config.yaml
num_hidden_layers: 10
hidden_size: 256
num_attention_heads: 8
num_key_value_heads: 8
head_dim: 32
intermediate_size: 1024
vocab_size: 6983
hidden_act: "tanh_gelu"
norm: "layernorm"
norm_place: "pre"
norm_eps: 1e-06
positions: "rope"
rope_theta: 10000.0
rope_fraction: 0.25
qk_norm: true
attn_scale: 0.177
bias: "none"
tie_word_embeddings: false
parallel_block: true
init: "uniform"
init_std_qkv: 0.0293
init_std_o: 0.0
init_std_up: 0.0293
init_std_down: 0.0
optimizer: "soap_variant"
learning_rate: 0.00327
lr_mult_up: 1.19
beta1: 0.95
beta2: 0.95
lr_head: 0.00958
max_grad_norm: 2.0
warmup_steps: 92
schedule: "wsd"
decay_fraction: 1.0
decay_shape: "linear"
final_lr_fraction: 0.02
batch_tokens: [65536, 131072, 262144]
max_seq_len: 256
doc_mask: false
train_tokens: 586800000
max_steps: 4695
dataset: "wikipedia_en"
Each number is 500 + 25 x the weight over its row's rms, rounded and kept within 0 to 999. Layers, rows and columns count from 0. Numbers have three digits each. The size before them is the row's rms in percent of the matrix's.

# layer 6 attention output (transposed), 256x256, rms 0.121, rows 70-127, columns 128-191
125:504487460517495500570529564503503514494535493492549492511492516541522504473477499472471493440480532483510567507507522524517521482500533501467492486488498477526475480473483498505507505507493526
126:527515460516461509502513482505495477514481543440501509513536512493498450480514535462513506559511496530468478509473506545522492501516471473483473479531511490479541474499509491517492503450470407
125:503487497484491438506492500472502523513483508473550485494498524500501477543519478526495499470526493481532463526522519504503526515469513525487488539470477521488473496470506487511520504509522478
122:520503484477497472513478492515468498499459481487476592476523524543564470560490442537451530473447504541491541480474507527536508452513527537508457479494489483505528475501523518556512500508499500
122:488507485557453493525504478537512504501500453511533473496517513499486516536544521485497476490461487437564515492493502545512514541542496463491470498510489470497500503500508561477475511531505487
131:526498494528466523485479468505528507513534459519510501520527507466542509492455527464476545493519517482488485497514496479492521483469530484513527499442495461498490523581502503507520499461480500
126:501482472518516508513496447507475519470527459503513493481492488535530501529510511464480509478490484526509522514500493485476492503496491480492511541504511486487508491531545472501496490510522459
134:518487483506511460481477501473490528485539496514512530505526513486479536509529552473463488524484518519491509485499520506486497523495486562515548507497511455522460493482513516506486473547489512
134:509510498458521512480526448476486447540539505485503525494524511518494525450508505516519526487473521535538491478519524499468488474489509443485494486480480515495462523504499514512495497493453460
127:505441499477510479478515503514504544522484490476468486493504518501478503485435499526477486497486512522503528486488503510545508510535534457482485542502504473496489496437503482493518507516504553
123:534519491497492485488489465514487519500501529523544539477529464516522449522479503510483503524501556484473509510494521475489506477539516472557509455504537532503515525493516505498506481496502507
123:522477495482503466498500535510491514486512499485496495471533504461484560502515443494547502516523524517494497503526525502524496505525489443535448535443512458500521482527464523506528506532528531
128:468513512511511463524491463507489479464497487507472524499502490501526545496470503466501499510491512507491510509514500541511475513494488491501450518455485527506502488522545486492500510489540484
134:529490453486500519446488509485487488466540510517485531572494491484493517449568484536483521539455516542509522497506461529505478515522521476466520531484475548483533463460470488503501525503468505
121:519506455508464512511501517466476457465497517496551508450516480484489500489528528548535504530515455512443521496485492455496525476510510524548498528524486549508500568541540483522503497490470504
123:497491481535494490517494501466522449464477479550475520454462482491492521505456517521497469454490502535508485498483474475513526519504521484540520499496525482523485529451465529503471465518532490
130:503541519462502469469486510487493491514454492496506502478472522542481459499508498488496512440509535531505489517494539512508532515506494491487456509518463464467524540476495507489483486496500506
124:475523476494500540498495523524527445521544487528487508497477461521525490513464540492484514486455499509511527512503490494506511498454463513536536512503526514528513469478504467487534489487513450
129:447543469471494471543504539519522492452527547451513491503472496513527522506499471519502501480475524490518462518472526526499530492530484497526491499477540462497554506488495489515509499468512447
128:512483451461509471498582460521510482545486516535521456498492520503498522526505510496486513484488524480509514482464460493527497490535511487535472507485503547512517495541497486506516512505507491
126:509511461434514568504494488476513535454490475480486460492522523515542504485518491495473496476474525524526451498439527532503506475433491551488485497521509513459499488495460489465489492503481482
120:489514503512485499483521474508519471541490498518462513480453509538486509495535512511556494473479519486508466520460491527490482498442490522566508526491548504470463505483512488484507500526491537
122:559497471507470473513509472470489476444495499492485507491535525486528505529511444441530481520491503513493524500475494531454485546513513492486510508567456498510489539513523473478555537490504484
135:475504529516487511477530440519476485487480499518475452500532464485472477500493488523503543499491495500491519493469459508511456512479530498442524526521507470509487511502543539487508510451468465
129:479512513484536461526495469519483489536514493514462473463474486465524493510497506470502515471561493523460496525471509477494506496507500519478538524507557506501503502497515489492506477484491528
129:494495501440505516472477493482524507480503479499549464439493491491520482473507492533545469490463471460504457539519543477515473442529498503497509469482538519480510511549502467489478551505511501
089:473482497489509474516502517514472494524442462480500527494501488480501485459557504510507490520505519462510525473525460501479524477503447492580495459465476507493485507509507479521508504491513454
088:498512495513423517491501525506525448476481483502524542481549506546499513461491435490486471539536462492450478508506488505473488532511525548483504530491471497454482523517532503500500506502497500
082:466482546493521482483502505510475512524514480438548526518488483487465501499515504520473491505493521524468499519523528513458512519499508538506534459550518509548473480471504489493507510490510487
088:470546498492509468521512498507484438490454529498533530485458510511530513497482505479487464535487458469515500545537450498443496501492479538448450503522474499429512511491500478489545524529475544
094:502466480503485531506477499503525469520487468465469496498470551481515509544500455516531490421470508502466475495488496523542498462510486472477496517479517484498534502501527470504475533478491515
084:499503491504512496489426532475517459532524516516471504492523523512449474522522463501513525480466511454468527517480560454481489511497475522487478447502510495504531508476469501524513533491508475
096:492497498505500483497508512501515455485460533534473520478488484512498480479469547500509460469508489496463533517498479459502510498523492479504474504533478503471456478454495468519480467475546537
091:488543506463486446508472513537491510493514486483499484538472505540508527478489461515500479507489537528488480476522505511474514545444480519484444560495485500496518511497472491490485544499507501
092:534536512498522514495498507498505480494487489494492519539477534508519533502521461506534519500499471481493520509459456490487461537501496536551534463493511507470546462468483478455495485533499511
088:490493495520558503473477496460484480497513517494532457538493513531487480483454486516518532492450492524478466530498512505475539505482458532500495479496524491498500514508508499536479508546489489
094:505532503536474499452485499494508518470527501520483469481526504482537489521520496540521506508518490476519527506498530479508519463492449502506486458501494471496512485508528472481472497502480545
089:485523492497512481544481513522499519515442478512506494529453451509513492531496475509511513482497505426495443490495485497517493464507480530499485500510474506447448519533505500497530492509486515
088:494508479496477496489465490533505512502550527498517508511537551482496500516529507482482533477489542506481535476492437512512494528471444498531475486526500473523537491499525466462497520465479529
086:489511527495452494551507550485501495503494485507474490540488509501531515483510554517437509529492438506488496491530497530509541501495490490504504510511494493504495495506510506510493509514539489
086:475504461537518449498545495528434529488527471474513488494545484503511482519514479476456530487504511492514522460479479506492514449495447496489516449482520486508480550489507471487480531512475484
089:503465498521466494518491551535510529550540501509453505532499504487491513514499515571505522527512492529516468511460546479462525449508500486522517521492518518537553501479513471486499461481510488
089:522469503528505469501492516471502523504488496530525457488490484493493519470515518526499507533544485525497477507496458497492488533525495523509524526494462502482508552503520467487517530464530487
086:511481474540524507544494522523512510511498477492527522525500494506512517472495489494459477481476490513474487486506490485531496459511513497482524505500502511459502501468478472526469535514501477
085:529465527519464494523518516493495508489491506501523474503501496503491479523526518503501550533479425495466473449500492491506496488539495520485501510497513488515485517488528512534556480500470461
092:481470488502498485525496505566507466497511524518501487494492450503538527504458476514494492497526526502521516482486511459482510510508434476492505493517523513490509491499470516444528514477505503
095:484513523523487536517488492474472479516498499513485490496499536456431504532504498489527541498499499488524493492536526480511495464503536513459487461501514548479478526487482512494543494519524522
090:473536520486461519514523530552519507493512502465486463521526510502494516509504500433483496492455520490510488487487518485552526502480475507485464512532511497509527461510463499433526513487501496
095:488510499535496513511478494502523520497514541460461497533479494529531481514499515496510514528505540484442477518539509470500523477515513512504473514515509477442555480486476500467494515529507466
088:496475487524501521475508499511534496449539500483480527523532467545480471469489496497514537542503535504518509518508514488484490455492508474516514494494534448514504492497448511483486510498482525
091:498502471525497507462496487501451524478487472500514502490488560475518518518504516509489497473522513508478494495585473524475501529521521523475521514487541527464490537465486495500500484547500541
101:515476472505506509465509486489546497524429493488519484487493507527482553494509518504527463490477460516496482481470471531453499510570496506494482503550459578480480493525485495509482491500540455
084:515497434463491509513501494490426462473505533501516517482487526494529509528499524461495510498512484516458481509469495522536516480500522551490551492449493529521513489501457512495506447520483541
086:504498527482511548534462503502477497494470552512519480521518540512472501486510528516554487516489520510475462538470534486465507533490534497473463528518518470460480484537469462512508545501503494
090:500517494466523494470478497490515491448555493534482478519512559525520478510502498518496514515482517514511474501513524480505514507476483479492520507466489473506523498548547464479467514487469467
097:504530475503510490530515486484546515488472518511503521543493492477516553446465489515481563481495510506512486484487507527488456509500539542484449551560494500502469526490480499494530484488489502
092:541525539493523500475514469479474490500522500514485474548544490491509523539482496465479499536498485498500517481507535506480562458498503494500497495493562526576555482516539466502444520508476470
092:495524543501522503502491488534547498550492495504497496476483456515476526511480504528537544472485541473479473528464505562556520485502485506541501518493467483507475516530548520507514530474573507
# layer 6 attention value, 256x256, rms 0.128, rows 71-127, columns 128-191
133:452537525480489493492455537477541514498497458505463494474489499491499566515467476533490513475469505416502539509493467486540520472520516506505497515436529525487463493520491495506482487519515499
135:528469479488522483498499493500499520400532489483482519499471483530500510544536553478503517474504498507504502486511509497503463481537507495511539466473512496504509543530492515518531522522470511
133:462482492557496501507452503506485494550546462505463464522508535547494501479519528515490494477499497461512472534528488499495558504497479523544532530504491532491480513490470515503500492473515517
133:498509526464513474442504501453515533475483559492491498519534474515441483489468521494482480472503486536490502483479536490517462452469511491523530510495537457489499486526485454519509490535465523
143:491503509499467511489490504486467499513493505518533548476539489499513490517520504481526525472505488492489566502511503537471491520528510488500501483502487493521544511513499525484485521479501534
141:494537517541461505493506540549529490491474494520458505511536490492474509529504479517517499543502499497452523482499508519470478451506489494517510474485507519509500532490460492507512546514460521
143:490485537493537506535491485524536429482475488477502501489514496568475489504559555554513454545520483502482479447470500488496525529496525496516482493496516466509495508492505479475493479485465523
144:529551525468521485519496516484493503481478479523505495489490504498485531541488466466483491476549516508461510510466516508512477501542507486533501508534551496496484457480497505472516456500518543
138:500530490485534506529501515506447486493528516544487488482524488524534537518512486518450507545519508515502483495474474536504505549502497533528486441498523522488501538517501538516505549524497488
133:488475502532538520482469485493506479509533480488523496536480468477483524510479469532514488489488506532533483500495527517486463522521486540425483529479481526458476478497490454498523474512522523
137:508481480516495517472503469467516490478471552476546492489485475495546457490492514489494512508493465459553526517425520487472470509515464485463535480520545532459525505481498489517493486512464522
138:488513509526502476483525498496490461471499497496491471543508555495490452518518493508484519487525495542507515442480496453507520474490529502503496526522555507490451529498425501503503523534564530
146:507446500474500499513501473538509488487497452478546479494474491482481507521427501497507515499549506430524464557487493517452525493521476486489475499524515482545493469518495486503516509475514510
131:462494531508505501525488499496477525512447545519509515510510483501521530516468476515516544510502483491535515502491534511474532504524510543499476451492527471495487508475496508489467462521496523
130:477525503508507552560499501488467533530487502501510481524513500506521532512461532483534521508505518552516504487505517496542512432477474488503518501469499491495516451511461486479486529509485489
138:493476463505463502536473486482495527518508492486455495542532511475534519537567489464504489552462532511486507530543463483497526494477502504503525456483477473499494451543463491481480509476527507
134:533491484505493529491486485500497515490493502529477499540538536524521489479516492519527502479528528472476503445513510510477532456514497473474500529525517484480479496481474498538486408527497492
141:508495514488514507476539481464516508510510476499483505494501501510541497499477511496465476498495493487516518502485536505494462510508524455466522461526533503489425489520508541454481477478484523
141:465511475508475526504493536482485545516515509484453503470484483520564520495537524451463498459508488538509492471469530515469528520483484530507481524530515502490467514499520506501482481496530486
135:525494514528483474494517475503505484524504482495477496487499491527462484495500510499482502513543496477461495505531480466522504517554504494521511541433519468545454480488484522507486539507536439
133:452508509480501497464519498459507485499496489505491540532493485500524507538501480450545459527493491558495480475497459501508518502544485495473518499503509471505494467529524521492508495525503458
131:521490459519483488451493527514486512531514531527490497490503502494512518491489500516476531489494482467531459501489477432477515490494489534506488491474525515506555485506486494555496473476481514
146:493494492509517444528471535516555496500513508489523574488499474501493494492433536492509464493480486455476508449491496506490499495486499512550514498526474527468520496504450502512498499491529535
135:508510467463432527482498533501525551490498491500491509550516505457474497534489481516511489518446527531490514503523474527526578486514507490539490509494506537547468506492548503517485517505467486
135:513462475504506562528500490506509466447466508500497511522535497465471501534498510518473520474526502502463499452509496515490469555504496515465516520490468446520477450476443497509476471541496519
086:473470467509511522513483495510506493525536485518506528524474500494519479505461540504527504523528485454508498473477488470445499486521493507493494460486500509483497463535512487486496492489573498
091:476561519465499486465523502505463479519470505491515523466477550471490478533499504535499504526485524499508467472529531436477525504509499519540454439556551459491512499510473485512497500480529480
077:477501513545539476523510505525439510480571532486499531514494511552507472486498480488495468525488469558519488523533468508509458511458470520522475515508475492510512484519479517507523463530486490
083:532472506514504459521497532533508488481545509550513506513508530467515493473503526523467475520502542515494496541520497477491504475523500501526472462476492542496556497509522478526461507527477479
091:455498518524523452496497463495522465516524471481515504500527481489537532512484513509534471502450522526500522511466491554468511519512483511502540448458534486542499463530528503484517496446493510
077:482477508503487480510536486519507516495517484456508501487494445547504469519496472481548496481481512503469482494547483519487491490502520534493528519554482521570523493577509532484507516544459520
097:518493474513524503476475545499525504543517484533493540459488514488486466523487520482526516512491487471472489517497502495505492542550505541509501441532513487533480489520510459508502471489558503
089:471483487500492541531507510509467515500513503499491479501518527518540483501519520522465543539447504547453469471551471506503528518501472530512501476505498495522458558482460490490513495507465532
085:508535469538508526444465497483545550520447519527508515492492497501500511514482495518520473506539501517494475534527503517497462491514525500499488529512528517498510512502497475486454477501507536
081:488496488474521494477494532512493482454511497533479572514519503511531516511532506476517514493506513512493537537504459568518487514558483515521456560539509541491493509473522513484510485545507513
087:519481499464505499495477518499511509502492486481547527554522457492530492540493514493518485498493504530489517465472485519499528482446479517451510544473508510519510495514514517513508471446488430
087:516481522522493524522479517459519483511506537495495466512473487463489520507504529497480490481501463484465479483521500508499512494541490489486507491556545477475495475490531503542460552460499511
085:490489497509514494505482495501511478501503509457520482492498461524495463481502456487469509471480511537484528513546525518482472500504465450473531502459528480536513451487468538497455452481500568
078:486544490496508503539459464521488484534471508482479471486498462508538505508504494486499511515519493475477510506498511491503450494490489547530470511548493516493511522532531483509549534497495449
079:518517498500481507488474522522500521490531487491474461548533518535512507442478464492487491464487462500476516496490491527508494463494511500478485514491540485525553505496524501497510538506509511
095:526513495511472534511512487518455514491527519450491440508463474517545493487480472532473500467518477476504476482535464505499475482482508441472530511530514510535507498517490545507513471524506526
091:499499480497526512463475554490469541465509521498540446502443532514553448452496520538518527539485482460478547502491507492486490505530495496489502504533453495531484521492508490485504486461482534
087:478482525475506535474505520507520488490475477494518476514508488476510556551472533515548440516565501480524494534511515530476502506504508502541508504495446488475485510582503505477510481515477462
086:486478467488459480485544521513466529510529500498520471483467521500541477498542484475517543524505545511517527477505553505535536518504511536488481476531492496465523518492503467482544504474457486
085:484471484487499476487490492492498526490477485474552481520525527469464548520492453496489554465504494516517470505486495487469506469513467502475513513484508488544506518502481548514447484549533457
087:464473516499497472513514476455509506546497536539490533486485498477513499487492512513498478465490540513466518528505488523500468561529528526553480508518535518490531461500495480529486518481511516
091:512494499509506514518496507497484549485497486513487484513531466515555506519497483457510502489491497517480498502507504555515517505545499489471484532476505480469480481547513518490508519523476444
091:495522512522480506502476470498500521480513531505521521452556501491522487569531470495496508549486505492491488493504527511499509491488473524510454536523491550493493555529528441494496517485497521
088:526505510502509474562484482545493538487466511490493498491552516510512492483507496513455453454531514513482532522495498573499524493464448496469514462459497496483495504479515478463501535499502543
088:473548496512507507489484484507532505510530526484541500538488518483498517536568500479504477519467499494548474525493466496469472561505475514597507499487530484464473505507484429513542505470480511
097:489529505466508474514504566476542497526493510504506514466503536495465508490538487539531516531510461493505490513485492488500489514555475494483460481542499482480468516520478477535508479501501465
081:569521522529460475569533496500524502520493531511508480521517483491516508512513471551457523513479548511478498508454511498509503526511501538480481523485470470476466488496475519498492531507484478
079:496520464515516529514488493537533524474476551481542514520490529526523502480537523520483507508471507460505508501503526518468505523534528492490486494532455521472472530541471481481534484515503491
085:519500508497502539539497513508495489489469456487479479506499521514507510445455521464483526497467533505455506493533494515513535540503478505491515517519529483522511507466516563472445457500500520
086:493487521477553477519506478468491529515494538503547499479496538488470507489537528471482503477469505564485477477480531505484533510527530515460463447526517467496503506535470443501505473482482521
090:507492483478456508490532447501504490495467490500469444479465488512542485490466490472455535479480480526552490490567470470493484508504489489486538525495479526508494477449525552486503531533499478
087:453439486449501464485463485482553515522460501490499494498503517520504513484466481544493519480459523483480480514467485535528502525519519500504526487490476457473494471555485505517513512498518502
# layer 6 attention query, 256x256, rms 0.12, rows 96-145, columns 128-191
081:469460491508552490515533523440512518523469516543516506469487559485489438502531466509490507501480474477461480518507497470516490505514499523553513449541508511464450560530522484478500488474518488
068:525480443484514489508554484551482510478489502466465512532530489467525482464465489461479459519484458480505459535519551493499487471525477498492514544499492490473492502467486524538481524485458466
104:499448478510472502493473526507511446505505506501503441473465492486482490501506466529528497441505528515511513503481484494483482478451494472501508481495470488479494527522495439513485508483487533
105:523538514499497486492466525517499479476494442508507485522543507517491513528464542443506522520491458482509513548501507507486497506500487508498490552505536527492548492483536540485535495502525513
100:500474502532525497493526470512492490487461509450473511518497530480515497518465471478488501486503470453528524561554506476547447482507456526479483497501525499465468498443497534489477511478475543
102:561506468476524522479479485560485488514553495489480513517507505524529511534503532524547470504524492509516509507516555518499537509483485482459543520491517499526515493517505508534511507515476465
109:520475448454504539505470480570491450494502455491518504525499462542545534499487500516529496492522489497556473503509494513505497496517503486483514545452506508455489516488470530563506504472483472
106:505493500505508504499492501550500511546503505493508534519504465512516485538478530543448498557471517474524522460472474512491528519543489483521551508482505525523532485470471536456480501460513485
104:474455544523534454541505518459505532486502444520518467552542454478534511488509455510498481548487507549570482541523513470527501484512522469493500515480559495543495486475491526488495462472468458
098:517520517498536471522528472500485489484503508446471493496479524487505514485457484452493484510443553516499494490453517501493535480519488479491527479475501482493518512479495514533471498490469489
101:504526520532478488508505518465515498486452517497473508548551478492497540459483494473474546486478510487475512499470535512470519491477423505501481487488489533515493518436526517502525499531496487
096:481493515454481484548519515494535509523559524511423524502541531493479479500491511479486523502513543487501520500440530474521516525455466535505459511534480502500507520487522479483536492485477526
092:500501522554485505547488494517521516545553524484509502493477522482524479475530490540488527520491458486495493497497486497480494465526529499516530463502486519529529469463516501503495495522507515
103:477488488487505495535518490497491503538455494508497547483526525508503473493460462490491498481516511489486528469466455477508499512504492511516492529531514553487504526468508478549464531478517488
100:491510476474480494500498483525462495515554472475498497513478512533536517502464479481506490490513539538527507467504435479500493546490502450511498503510531485487492506513500521487504524501499530
094:520547489475557525471518464481482494477517458495464531510516486515487473535527503451461536526496497490544502509519527474499528465495534462530503464511507516504511510454499505463448488525474481
088:487549511512538500498494466523524510485465575499499535482483506500506511484505514496477513514506549447527463502527537483514496484525489478511493507514494479527490516518513473509510553475538476
095:451469532513507474525450464459486491475497467535503539481516510510500475520514499501470523481533516495541557495502487484462491479510510509519515480472494498496519498444530445516490518554518501
096:495530513485474504488519474524499530493493505513512531509518511453496532500510545502475483539486480462511480525469516493499481477503496557473440471534458511446492477490536522478511537481465506
101:478506538520521488530526518459530488525478477492492526490512499510513503442454462483482526520495507502510535512473470562601455506505494486528488540497562485465481532469506515499508524471506494
093:553449477495526488482463482501496477534538506515490499477519496532555449504500530510509492473530533489501510503500520481518523514532469537561549457516574457505523456519482495533483459514509463
099:483481539526508480489548510490480506501481487515514469489519483491491497481493522513530493525510534527507472518520525524525486557511528526460550523515510526509497488470481499535492497490499477
096:531534513525504445507511500468494521474540510543506521512524515500513493514503525463481519544468505474490472507497504506516518472507509490510465483519513509504534523526490499514480513471493460
092:488496494505525476557471471481499491519545486509513485446454529489502476509506487481480483460509465530477510463512492516460501518516502479523475454463471534526483481486501453493505547490486506
094:512535518521494465500537479530540550475490489507487495465527484470516516509524528458472485462498523475513450500503476506524532504508495497524455512535507551497450479484493561440505493528512500
102:521532531466537494485464570466511472514517495484529549551459508515531479479480527482549526507503508473556544513444485472520467547471523550510450537493524501478512480480461488483542470488559489
100:496529475491477541490488485527489508507544509503478486523471450495529505531448523519513500526522555513514545525473530524491455504479521523536531517499485532496536494472481531516485523496491475
093:444496537504496505493472494505527464472506470515484509495494527502536455495479490519481475509509468507495530523461452499526481507492462532499497505508501498512534469511542482454492509475525544
105:489505489518479515510480514562545493512486542516520510485506457528520466472491498491491487421527517539528558515491492473528496481510494513514473503484473527477476494515484525439513471493514517
089:487489512536469508467521510514482504505557542511492482513488470485503508455463485510488542491523512462462460471539486483503512516474524474497505484556478467492506527484476435500458490496524531
097:534502488498495479473523525494527504473492524464502491511447513508518525488501496539500538492483534463516502540505503492537524555517498510506511509525517478500512529499509469491474511475501523
098:518468502471489498514495466469517524473460504463489518501492482471536527537536516491532470477496485506467498474489543475452511554519511525499485483461514491528507471508520514491503519498534501
078:521486468479506488523492494474431501474506492526497483481495503478485505523488501473514526507531476540524527544480518484507445516438465491504508510538487517422485479479518499484510528514519508
079:492501521521480524478507486521481514513497508526477532493520498513499486468500509489508487469516494488443503500526477502509507518471464467502454498504467497524473498452462529518491501510511530
125:521468511488473529531517500536543498502479499531504508488545525511501479470498523513558518488525516467472478491506513453537448529509486474507471532481459478450473541483499554530514495488500486
120:527517521506485473465499464491500479512512489505540443487516500485470520505485529501531528510486521490484477488547500515458479502472524507464494489513464480504491512557488477505536493507478482
080:513518491530448504508536517507494547468504473504458480466481530533524517518515530528491492478490464487460518503501504481500514527528489494528531536479479497514521461504521494503531498508521451
108:496536528550524491509529498474484503505547498475491496554463485489475545516493537477464509524490502512522487538523500479450549459515500512504507460536532485520500496478509476508519524546518526
079:558526556496506496519488528502573496503520514530489453486526520498510497509489538487522465514501500514525455544519507508491509491493497516503476485506474518484534514499506534453534474500493482
101:419507519500536502481532472488480512445538499492471455494456468480511515458479478540501520521514488514472500478495496509507557525527470495481483477515500446512497453500548460454517507508467495
090:471494521518492482469493481471508523506504521497527531512471502514497487475499519515503559523456478497515508458486537471537515464483507504521494469458530463522564493455450501518458507536491493
096:528465500478484560535531502475507493471452455525477506500441496493518482479511532462527498473515492479502511512473458493480481458479498481498459523534526513498508486458522525479440494503572546
101:499489438506461485527466482492479484534499472520483513527527486519527508480513493474494479478479495510487507472466497462507439476475506533477457517480545523526531551436554510510521523513529461
087:506505495476477492538489479501484528478496477547466514500531540498491508512504465510505545513456495452501514462453524469516506495480483493503503545512492506475517504453534501483487507442500486
095:479523494471501520483457502529469488582499522467492491542491477504504518504486505481486497487524506496520530527494506516476491499474557459481527482479463528546519475506507488473467522535553490
089:523470448554531485483493497472505520545479497529479524500505527570478508509522479501544524476452440502514478462475493522536539517513497498518507444493506467492509479500480488524434475504469465
088:479505490513517539487506528539479465510491520521554504532489495495496483512489520447477504518537429479502528514478479439509502469474508474522486512520525484464477484523467493529468483508489492
084:496544507500522485521510496479459489508478527489478515525494496500531489518528500492529481495464487493486469507491540502453500472546506524500517490510515536532506469486458484527469493550499440
094:514517456526529479528490507528478453493507504480512499555522526530481476499474506489526465466474496494519479509495547500477488535518527504505491496506502510481478511521488523530489488485511482
086:500502477521487492506509515477485485507540473529534451532491475516502537535450527492518510543460477552510515504503492500489510514468532537508527483525511497526511522521461489471515516470451452
# layer 6 attention key, 256x256, rms 0.125, rows 96-144, columns 128-191
114:552507518495482462476500480512526501461488452479486483567502475502514528504420481442552502473498488516501487497477490525486478508476477517487542541466475483550514500491520585471526485496482482
084:511487484503517475489453504537492512534535473475521486489514516502486581542538535499514461503490517509491509534479514489462489498498490505537553455511494473483523509532463471470508468491480485
113:522479458496491507487499503547520523527547458483537494498501526480510533511534520478517471494502498466505508516465513493506521485497521503529504489534457466510526537527506452491507497513487484
084:447483493534507496510500509480505487506458491511491511504506485477488538488545509474488531501520492439501510480481496533502521462497468529539500501557462514479475510520495469486492461455497538
081:480481494502489461519508537438527512505491505546518458528497471523514485495486495509471547508526500496502504493512520466534537474493495498510464501534491500498496521544500481513443507485525512
063:479504495521486497486511484533506519531486535458487504481442497504471530509530509473481485507488487507493507532520462497467462481522498528505528507517492491495508453518465517487497432511501518
078:542484464458491506506462502513525501492507506485495494505483519512513484499465491470540475440491479502448490494487525482469503493474546462490499501479477474487477516498499478544506506467479454
099:482479518508493474510511545497507517528516512531509543495531471466514467506522524513474550524485509497543498504472492490534517546541491521508491515604504511538483506484476482455467508497549466
094:509501516463537517537495555443510518521482498498518502540455454513501465487508487502511493515501504509561526535475489478511488482525509546502486512480499505536475486526492471561501487434514484
092:500483516509497474471488551465467507496500482471520502517477480519501479509539542466468500484480482498474444504512460519493536443559495546536484471484542479522482515514476485554512492510517495
092:495480478523469491489501544472496507536525503501522524498531516535463484476470512523471494531477480494432489528493486482499522473501454516506458479447497495543519513518512466520475468567506524
097:501536517494471499463510519503511449530442486500486529493541489490496477457467491508503464465524500480492526459500494490505486521474473515471489530517497536504504508466503478461472480472491494
098:521482536512513542476513500494496488500459507456484544484497458514535527512500472559500498504498490528542527529483516506509500525513455487488537446498500503501510499472484498474484477513493539
095:484511460480488590471496443488482507482459493474468548501513479512489511458487485521521499481547526469487537458483472544535505486513528471518470520517533536490523521494511544528461525508483557
099:509507523475509499485456476536464525522530496539551516508492497514475530527501513462499464474507517456504527491497554473488495490498500444507474506497511481516510497461519466495463522530527475
085:465469476519514534463487560516446538492525470469510507513493472495473463497555522505511484518482518484509511512524500483518482477508546497535499476538528503544473500543484500546539523546492501
083:492468487500500494482513486504509480512517520516461474492480520456527524565509494484488528504509447525486490479463506528469517511546509497466542518468504485481481496472520485530520543490509457
085:500516491485500466484461471532509474460499469493513428527495491475493519547479507518458494444508436520505522514507505520511506483490502536500502481511518477479462512472486520493502489498500525
088:539542530531507545475536479496477520502491511487491481485469476485489484533503504467469480480514540466498546498521494486489441516472492485520465504497488521485504529476474483515545497473493558
086:458507549517477511524481514488508499502490503524498486492479522501500528534509505504526490487467481471470488512535532543555504465473500492460480488483497518520555487478482511512497508518484517
097:502498519553479536517495512445508517490465492505505530535519556494490497496524498527532512505460478492472463505472492497484497510522511481530523450497478494459503506495487555507504518528502542
090:490499493516466489524463506531532513448498502472482492509508486499477475469537496508549510506461505516482496511481463469495499527501494490496509481534518470508496466529498515517480507516488466
089:481520518505506499503517479479493487490476475484488525489522465473467499500490480460496535538473501507486495514504443485500528555512472498501474482524485485483447504509505500494524468468471463
084:472572516515480482488475461515569501528490537529540496476492523534480492502475464533488481464504516478557509476486512487464482495511490517489463471549495492506467495486517494494473526513507522
104:484487533522513467498542496492512509493525467520517508507530449514522520481520501555481549513482550528489507497532515509488531492486451510491453533553509525511493533496493475456489484464513554
092:494564482457491508501467481506490492507481525467511536548487435533502518493495461538472527516499453500539492459503476477521480512498510485477558481521525521508476554484498492531513517496486499
088:440535484482523538493478505506533503503535492469504506498490510503480521469502519466465502466517529535452486474499471481516506521540512505465517542467503494495494508520495501479455502501514482
081:501537516456514500480530481483534496484529529489533494528489525452506480452446498496473507529530514510486535507531527493504515527542518496471538476486442476516510513542494477487550523470490498
097:526523530508458534507516524497507506502489487481485518498529457501516472482505488535509539513538504487529492466472456487535517499469472497518446497543454566498484485498518525500468512470516523
098:466506489471496488535455520511488511501522572522502471508449519500480530469504560546512467483492537504470532516504497485491512481497532516479450464537499494490467507511543429529499497476525495
095:457479545534489501492521475506503535540508536494500480492506539479492476479542532506518518521505519501494520505519474506496500521529533485517508519462463493514504527436474501510504477460544496
094:497484475502512522481523483466516497533535495537456500468450534458519506564559536483494517518535452492489493476534487490465488533491503512507510476492494485518478504510501474507516466541494538
091:470539486521513529506539449523478532502529513447470525499496531474505491504462499499502481488515475498496504506509495504494516535477491499507517426496564525483522493510509538557478460504483527
065:505489480570503524506523529489494465544475514488530491501504513483506451473495485522498502490508478520483503505484470493520498512498515513540486467507452521539498500434475528533543491498498484
086:497485492540491516494517507471513512493516514538521509517488488532499534514488522477495506492516474465462496504477470478481545527532467486480525529494535478438495459528532537499503504500499509
082:498516488479512510498457507488533543568465529465484521504524523508503489491512488522491541506510523512542500478525494465539484479513535546513496511491490466552501520476442460518509472519486512
074:498468482510502532551481505479482475467506483506517495547499495524507474494512525536518555467511477511467473501503512503497495511498526513531557543453544521469530485520495477519463525508471483
092:486503490487510508544543475480517520490517499518492518505508534513526548503504522493456498506517515432513461493494510479456536523496480506499518502506517503469522508502533487496516486515513542
149:477553482494478509502523477508471503461526473524494516499471507488474559529527517463457508518487521430498456502462476457502496497495481503490495526536514452484539499483528518515539514504518527
080:500504509516468490499473479493489516491492517530498479499498494500454537477489478516481514456512514480467523444496511540525551532446533490482476493516538471534508510486511497494529524455511527
087:504477479481535493498491497492537515518497547521516535533486500484520510554502481534502504485497501489507483488506504444474490513540525526491497462462510488522517462502506464521484506537494501
089:508525467507459508516517505522489533511484498477472548496509504517487473527516471493542486474502488497512542503443485480509501479469483533492526447572495490494560506546495496495538504433490484
100:493533491518552485530492475477474475489507472488540495522489492493484511511555486497519525522491493503446439510497512500525506503408490558557454526490500515496438465483469494463549475476452481
084:542505479454537525489520472498457492505483462512486491512471520512511502545524482524466516522519527481481530514534509525498475492503500471499484525477537505519497514527521531483470516452518518
091:483476540481480514500465497492515472482517465496465506487503525503508495448470499531492538528484480504460552486494488528494503504516518496553514496461422462483463525469495546483481481464497512
085:528465462495514480505504520490522468510471506490473471504553535507503500520520496475483473511566447512520536513496532524477479521540514495466489479526475484510492483459485514476504523524504527
090:454480530540487538529514556455527490555486530487460484512476510545530496505497506517552492502538504528506517522496511512525538512478494511517518486475512514500485553531492506516486518503437518
091:491463534544513491516587507568532521478507491530515513499508556513482522513500502490462515476536514475504507477474460486493479496509555512497520493504498496556512493489483486481468496499484521
094:563519487519565453510513521481492457506495499515444449508537516480505476461503465503518488541514479545533525454473504468520514502509486566488522483512479480503461474507512502506529477463454490